Weights of a small GPT-style language model, trained from scratch on English Wikipedia.
Size: 13 layers, width 192, MLP 768 GELU, vocabulary 8192, 8.92M parameters.
Training: 496M tokens, 3786 steps.
Each number is 200 + 30 x the weight over the matrix's rms, rounded and kept within 0 to 999. Layers, rows and columns count from 0.

# layer 9 MLP down (transposed), 768x192, rms 0.161, rows 475-500, columns 64-127
196,196,222,229,175,175,185,257,160,193,136,171,187,303,188,204,187,202,158,217,170,213,214,165,157,146,177,232,241,171,232,202,226,239,181,245,216,212,163,172,208,173,188,167,236,250,265,198,225,230,199,182,216,262,155,206,224,205,158,189,224,184,154,248
233,176,210,204,163,166,246,188,229,189,191,196,242,240,190,209,210,229,217,170,187,163,212,138,134,180,259,214,150,191,204,260,221,169,186,180,175,160,181,215,174,192,153,216,154,171,260,191,221,189,217,172,197,217,235,121,222,180,179,129,230,216,230,181
201,167,229,217,236,194,165,162,162,202,157,171,226,215,213,199,169,174,178,203,215,172,185,226,196,217,164,201,178,129,202,149,260,177,249,187,153,184,212,238,222,210,197,285,198,149,254,223,203,205,236,240,187,241,243,269,223,251,167,179,191,256,185,213
212,186,226,198,216,141,169,229,236,138,221,177,211,162,226,185,238,156,232,221,189,248,189,209,174,250,233,200,186,160,149,244,229,240,260,191,202,218,213,189,190,180,248,228,197,212,201,164,190,219,206,212,170,230,215,204,185,192,233,183,177,187,148,251
233,158,148,224,211,202,177,201,160,196,196,208,208,193,188,181,170,187,169,173,181,213,216,240,164,146,215,243,212,183,184,162,227,220,191,170,229,214,219,209,220,246,222,176,240,164,148,264,224,206,217,168,177,215,185,238,233,190,202,205,226,139,253,169
202,197,213,168,167,192,201,191,97,194,164,251,180,186,235,199,272,176,198,193,178,198,232,180,203,166,233,226,229,223,170,204,218,235,141,211,186,192,220,205,208,201,197,147,212,195,211,215,196,174,176,180,190,197,197,222,177,179,198,237,232,242,233,241
194,159,261,149,200,214,202,146,237,147,157,197,175,250,198,147,168,228,227,198,195,187,157,243,197,205,197,190,179,199,242,171,229,166,170,129,200,183,224,156,180,123,238,253,223,242,255,116,178,205,168,245,177,214,161,224,141,206,210,188,150,214,206,195
199,243,167,174,205,198,248,198,189,253,208,205,205,228,224,219,175,208,177,170,230,177,169,226,164,206,179,190,184,189,224,175,247,182,195,167,209,166,246,197,180,232,189,233,167,249,194,213,251,187,145,233,168,193,244,161,200,168,216,182,227,214,217,235
193,231,167,207,224,171,207,141,140,163,179,253,215,234,262,220,164,254,197,218,190,211,251,231,243,182,205,209,228,204,230,209,217,231,229,197,159,146,180,161,122,205,179,191,202,126,175,206,257,160,209,150,186,156,163,177,227,143,175,218,171,173,228,215
217,239,153,255,222,157,231,220,224,207,226,189,164,198,193,248,246,171,241,183,251,227,191,228,200,243,213,149,201,206,194,204,159,197,275,188,214,231,156,230,196,234,167,210,189,154,209,199,172,228,173,199,177,225,177,203,178,204,205,229,201,191,180,199
174,220,199,185,207,211,182,182,234,238,200,207,218,164,248,230,213,216,184,220,196,238,208,157,207,171,210,206,240,180,189,181,190,186,203,221,218,223,214,214,199,212,262,175,224,159,246,276,202,158,207,137,201,209,173,203,155,235,184,200,225,206,227,189
139,230,167,238,195,185,274,125,174,173,221,149,170,191,155,230,230,224,258,228,271,182,167,159,191,190,226,211,140,177,232,234,157,187,192,166,226,143,226,195,185,186,195,239,164,253,217,184,239,230,150,151,261,234,192,175,168,190,174,246,181,211,211,179
176,185,217,178,237,222,218,216,207,157,227,177,171,150,150,201,212,221,192,202,208,166,134,201,252,226,187,211,287,280,174,152,176,198,173,193,211,242,203,177,246,215,195,186,195,220,224,209,236,190,193,200,189,155,220,131,180,226,188,174,184,166,191,216
200,201,263,217,195,217,226,174,238,229,170,263,175,188,181,260,239,207,168,224,170,182,223,156,225,184,228,162,196,170,215,167,212,214,206,199,217,242,190,177,203,208,204,184,140,213,248,239,171,166,221,196,179,220,202,207,241,186,218,213,184,198,245,175
177,215,214,164,151,188,255,183,198,163,206,179,217,220,193,240,235,241,179,155,245,212,167,198,200,235,241,177,183,204,191,193,172,161,197,237,158,193,180,214,209,197,195,209,219,178,238,231,230,180,199,199,200,229,199,164,243,178,241,231,191,242,194,193
261,212,207,126,176,174,160,162,172,214,234,174,174,171,161,192,243,285,211,176,224,261,196,135,211,248,151,160,187,209,197,198,235,176,213,185,143,245,261,231,223,174,237,229,274,239,201,216,234,223,167,213,238,148,168,170,229,214,192,228,192,206,167,243
216,209,227,169,175,179,121,167,177,247,201,180,228,209,164,226,223,250,220,175,210,174,224,208,224,187,197,209,178,175,265,141,231,187,198,163,201,226,179,228,240,222,199,190,205,211,259,212,156,193,207,142,202,196,241,188,154,200,212,213,248,263,208,220
251,232,279,195,179,184,197,161,208,181,196,178,194,223,168,234,201,225,163,178,272,169,181,216,222,231,173,178,209,224,196,275,194,165,168,217,205,234,182,212,188,183,230,150,153,222,194,174,234,170,229,185,141,225,170,150,201,202,227,275,243,217,225,187
206,220,159,191,196,205,221,241,210,232,162,218,192,157,199,209,199,183,229,185,212,176,245,216,182,199,145,189,194,236,168,178,258,186,209,223,242,216,217,214,181,238,173,185,188,195,200,152,216,190,175,228,176,193,233,226,246,216,215,168,183,216,237,131
257,166,186,215,236,152,246,187,200,160,246,183,248,189,237,231,205,195,184,201,228,223,204,151,221,142,170,183,199,212,195,255,213,192,200,242,184,166,220,181,229,193,215,206,173,179,197,217,246,242,186,198,216,197,181,233,163,206,187,204,205,221,209,167
193,161,168,159,170,250,234,231,185,220,198,208,179,228,258,233,227,237,245,184,148,212,164,250,163,209,175,213,200,188,195,224,155,199,186,229,214,190,192,236,166,244,184,201,188,181,222,199,180,187,142,210,125,165,171,236,235,184,197,197,212,142,242,168
176,206,225,190,189,180,200,171,268,215,179,128,223,189,183,184,219,208,265,162,176,251,229,223,235,231,224,228,194,208,185,177,225,174,190,234,198,171,232,203,214,192,215,207,178,180,177,180,211,131,172,183,212,170,220,227,203,176,235,166,216,200,225,192
181,198,271,230,210,161,193,112,207,198,308,225,227,181,165,204,192,186,184,206,237,156,176,212,203,183,213,168,201,182,216,204,235,212,197,189,258,192,222,162,207,224,202,238,178,237,195,205,186,186,234,236,202,174,259,226,209,165,239,165,218,165,141,180
216,204,193,157,206,197,252,230,244,180,168,204,212,192,173,248,192,197,217,159,201,153,230,181,198,147,187,215,232,191,211,237,225,196,194,231,178,233,158,194,157,216,213,198,225,203,171,188,177,187,225,164,210,209,242,198,229,184,150,190,170,247,193,229
203,190,190,209,172,231,202,231,175,185,192,213,195,175,181,228,226,127,214,195,259,183,216,242,210,165,219,205,225,266,188,236,215,198,198,158,178,187,217,177,213,192,200,153,140,223,207,200,267,271,191,161,190,208,218,237,247,219,195,155,199,199,223,229
227,204,218,220,175,181,209,210,177,175,171,215,215,204,197,188,143,163,190,200,189,151,230,218,161,190,195,216,229,207,209,223,192,158,186,199,190,240,225,179,190,236,179,156,197,171,227,221,176,214,233,229,178,203,194,190,256,237,244,220,207,200,189,200
# layer 9 MLP up, 768x192, rms 0.148, rows 476-500, columns 64-127
231,217,196,178,169,179,205,208,212,178,227,220,158,203,186,168,214,218,224,168,217,205,225,175,154,194,171,156,158,193,242,265,221,247,156,145,182,205,149,154,201,126,234,245,228,209,149,195,251,199,174,194,217,199,239,242,220,186,165,115,193,223,234,166
135,228,153,185,176,254,228,184,161,251,152,210,241,171,184,255,219,145,229,187,213,158,161,204,303,171,114,173,196,206,170,185,186,268,224,155,203,166,197,196,167,193,285,198,204,203,153,232,223,204,205,192,182,211,206,178,226,178,203,234,216,179,248,137
181,198,224,268,260,197,192,220,166,213,160,188,196,215,163,183,186,256,172,234,228,161,182,159,153,175,205,204,233,151,197,162,209,216,186,197,254,142,188,201,233,246,192,194,195,204,180,103,183,245,234,188,213,182,159,191,202,192,183,230,178,196,191,224
248,199,192,163,191,256,213,194,190,221,172,192,162,204,165,215,233,193,224,173,192,208,154,213,176,212,267,209,234,216,211,184,183,183,202,161,230,173,222,164,227,193,251,167,152,203,189,180,145,194,211,154,151,205,204,193,221,195,188,216,213,207,226,173
222,257,185,202,224,189,172,190,196,200,212,180,173,219,195,138,264,238,242,217,201,184,137,155,230,233,182,213,139,168,199,217,201,206,246,226,219,222,231,202,230,170,205,196,211,248,149,238,186,170,240,181,185,203,163,176,175,227,204,215,229,237,185,215
164,229,142,178,203,234,131,181,194,211,261,219,218,157,188,246,247,182,163,143,155,175,195,183,219,196,201,214,163,259,186,177,197,275,235,201,223,159,229,192,189,256,182,187,233,248,192,180,213,190,134,192,240,223,210,163,204,246,214,199,163,214,162,188
219,214,166,171,226,219,183,235,154,167,142,190,228,203,214,228,143,160,209,201,187,242,167,230,186,231,226,203,178,210,158,239,168,209,171,183,194,215,158,220,195,230,201,174,243,137,273,148,190,197,229,160,239,170,188,197,208,242,184,198,150,170,233,211
231,247,165,173,241,215,190,200,199,268,145,198,206,183,172,209,130,204,213,238,201,206,231,234,186,163,184,248,192,152,204,214,232,168,202,203,221,204,118,157,161,200,192,224,211,195,199,187,192,263,210,156,177,269,196,183,212,228,188,194,218,243,202,159
210,210,211,201,166,238,209,240,220,224,241,243,226,156,204,222,188,184,191,169,153,182,114,228,214,192,227,234,198,144,217,237,231,204,195,200,213,226,220,205,217,202,213,205,212,207,272,192,262,152,215,195,194,158,226,189,226,214,210,157,218,232,237,166
198,189,230,159,147,176,158,186,145,197,187,168,206,193,271,196,163,216,223,235,247,232,236,143,208,201,206,199,235,204,188,207,185,205,165,238,219,209,286,211,181,201,185,196,166,164,223,188,209,198,225,236,186,129,146,166,220,200,185,163,217,159,228,226
292,200,180,197,201,193,184,215,178,183,240,239,187,180,190,181,186,161,236,239,170,175,173,146,214,163,216,170,242,237,175,268,253,180,198,229,191,210,162,173,198,203,206,172,229,204,186,199,171,207,184,183,170,208,206,225,180,218,196,117,176,197,157,258
199,147,161,181,185,219,176,263,231,238,236,164,244,202,165,212,229,188,214,201,184,219,168,240,194,229,219,252,228,215,270,171,206,233,197,163,155,196,185,169,178,177,230,203,298,131,242,186,219,204,188,175,236,276,220,249,180,208,189,219,219,241,232,220
213,196,198,192,176,190,222,220,198,145,203,231,192,195,165,121,248,266,216,245,257,214,185,223,183,193,189,218,231,213,197,220,190,237,209,194,199,183,223,217,193,215,188,243,204,247,216,192,193,163,187,227,224,181,198,253,184,200,236,238,205,187,154,220
210,203,182,190,132,202,183,186,183,195,207,243,164,121,204,157,210,205,165,231,182,192,173,229,153,156,270,241,175,173,222,206,222,180,208,183,218,227,185,204,185,236,232,224,174,200,175,208,196,174,198,202,254,239,185,150,159,220,202,191,190,187,245,211
216,276,245,208,163,244,205,224,222,252,223,178,212,242,207,214,157,246,191,184,216,278,185,171,199,162,224,224,196,218,222,210,204,228,262,198,175,216,222,201,234,174,214,185,207,228,180,177,264,180,164,181,258,198,209,163,154,190,210,228,179,220,193,192
192,179,152,199,239,224,239,219,231,170,204,203,169,176,217,155,189,169,168,255,196,180,172,187,161,189,197,201,228,211,171,192,194,188,198,241,187,189,201,161,186,214,195,198,217,175,133,189,256,234,205,253,207,161,162,218,263,193,191,193,177,144,174,170
227,243,230,157,191,175,155,229,207,187,201,222,156,166,190,181,173,217,205,216,229,243,164,149,205,248,223,237,156,110,156,210,198,180,224,219,197,198,154,217,190,242,206,185,177,250,154,194,175,190,207,272,210,141,224,163,249,111,203,260,179,254,168,218
223,190,196,207,239,184,210,173,206,134,216,184,232,186,219,238,134,174,229,152,248,230,155,207,198,185,212,195,259,207,216,179,202,210,181,233,200,180,169,166,217,213,221,234,227,203,244,201,231,174,180,192,237,247,162,216,165,193,204,211,194,245,210,231
134,229,203,213,195,196,217,184,140,251,157,185,173,203,193,229,248,213,207,188,191,209,193,191,138,212,242,197,200,185,214,211,160,233,210,198,162,206,155,235,218,189,254,236,195,233,194,262,136,154,181,253,191,168,222,177,172,214,252,169,244,241,195,204
277,155,242,169,149,185,152,207,210,197,234,167,212,207,273,140,223,214,239,200,144,172,234,177,202,277,227,175,171,153,154,212,223,160,192,241,222,207,195,265,187,205,222,215,199,202,193,247,175,183,233,222,205,208,189,207,119,192,255,180,215,153,192,209
175,176,203,214,156,192,142,212,204,230,211,164,188,208,195,123,207,160,203,212,137,175,194,219,202,157,272,183,263,189,190,186,195,163,195,263,246,182,185,218,230,131,165,187,182,221,192,219,171,259,214,207,189,189,195,212,178,249,169,200,207,212,180,195
183,183,184,240,185,193,178,191,175,200,239,187,223,197,210,225,165,213,180,159,192,257,284,162,172,237,220,166,245,176,199,195,216,229,188,181,181,177,186,130,205,225,171,168,214,186,235,216,176,175,202,156,234,224,244,222,186,141,213,183,199,201,183,224
180,203,177,215,196,216,208,190,196,193,173,199,180,168,224,211,225,256,199,169,209,202,159,204,202,167,206,194,162,161,206,199,204,171,217,192,218,210,197,164,202,225,224,197,190,234,226,204,188,165,213,253,169,138,240,182,185,171,227,194,178,148,201,226
187,214,208,145,226,215,178,197,232,221,157,197,266,240,212,209,210,209,201,200,208,172,177,217,189,184,196,193,197,214,164,235,197,197,248,224,193,188,151,177,218,201,139,172,175,204,131,205,182,184,210,227,161,209,140,135,237,200,187,259,192,218,193,182
204,206,132,191,209,225,193,213,244,223,230,203,203,212,213,203,251,241,191,184,241,270,143,209,251,268,200,174,223,185,211,190,185,236,220,235,234,172,183,181,230,117,200,213,225,209,173,208,235,200,162,209,141,233,205,205,147,196,182,204,218,212,207,163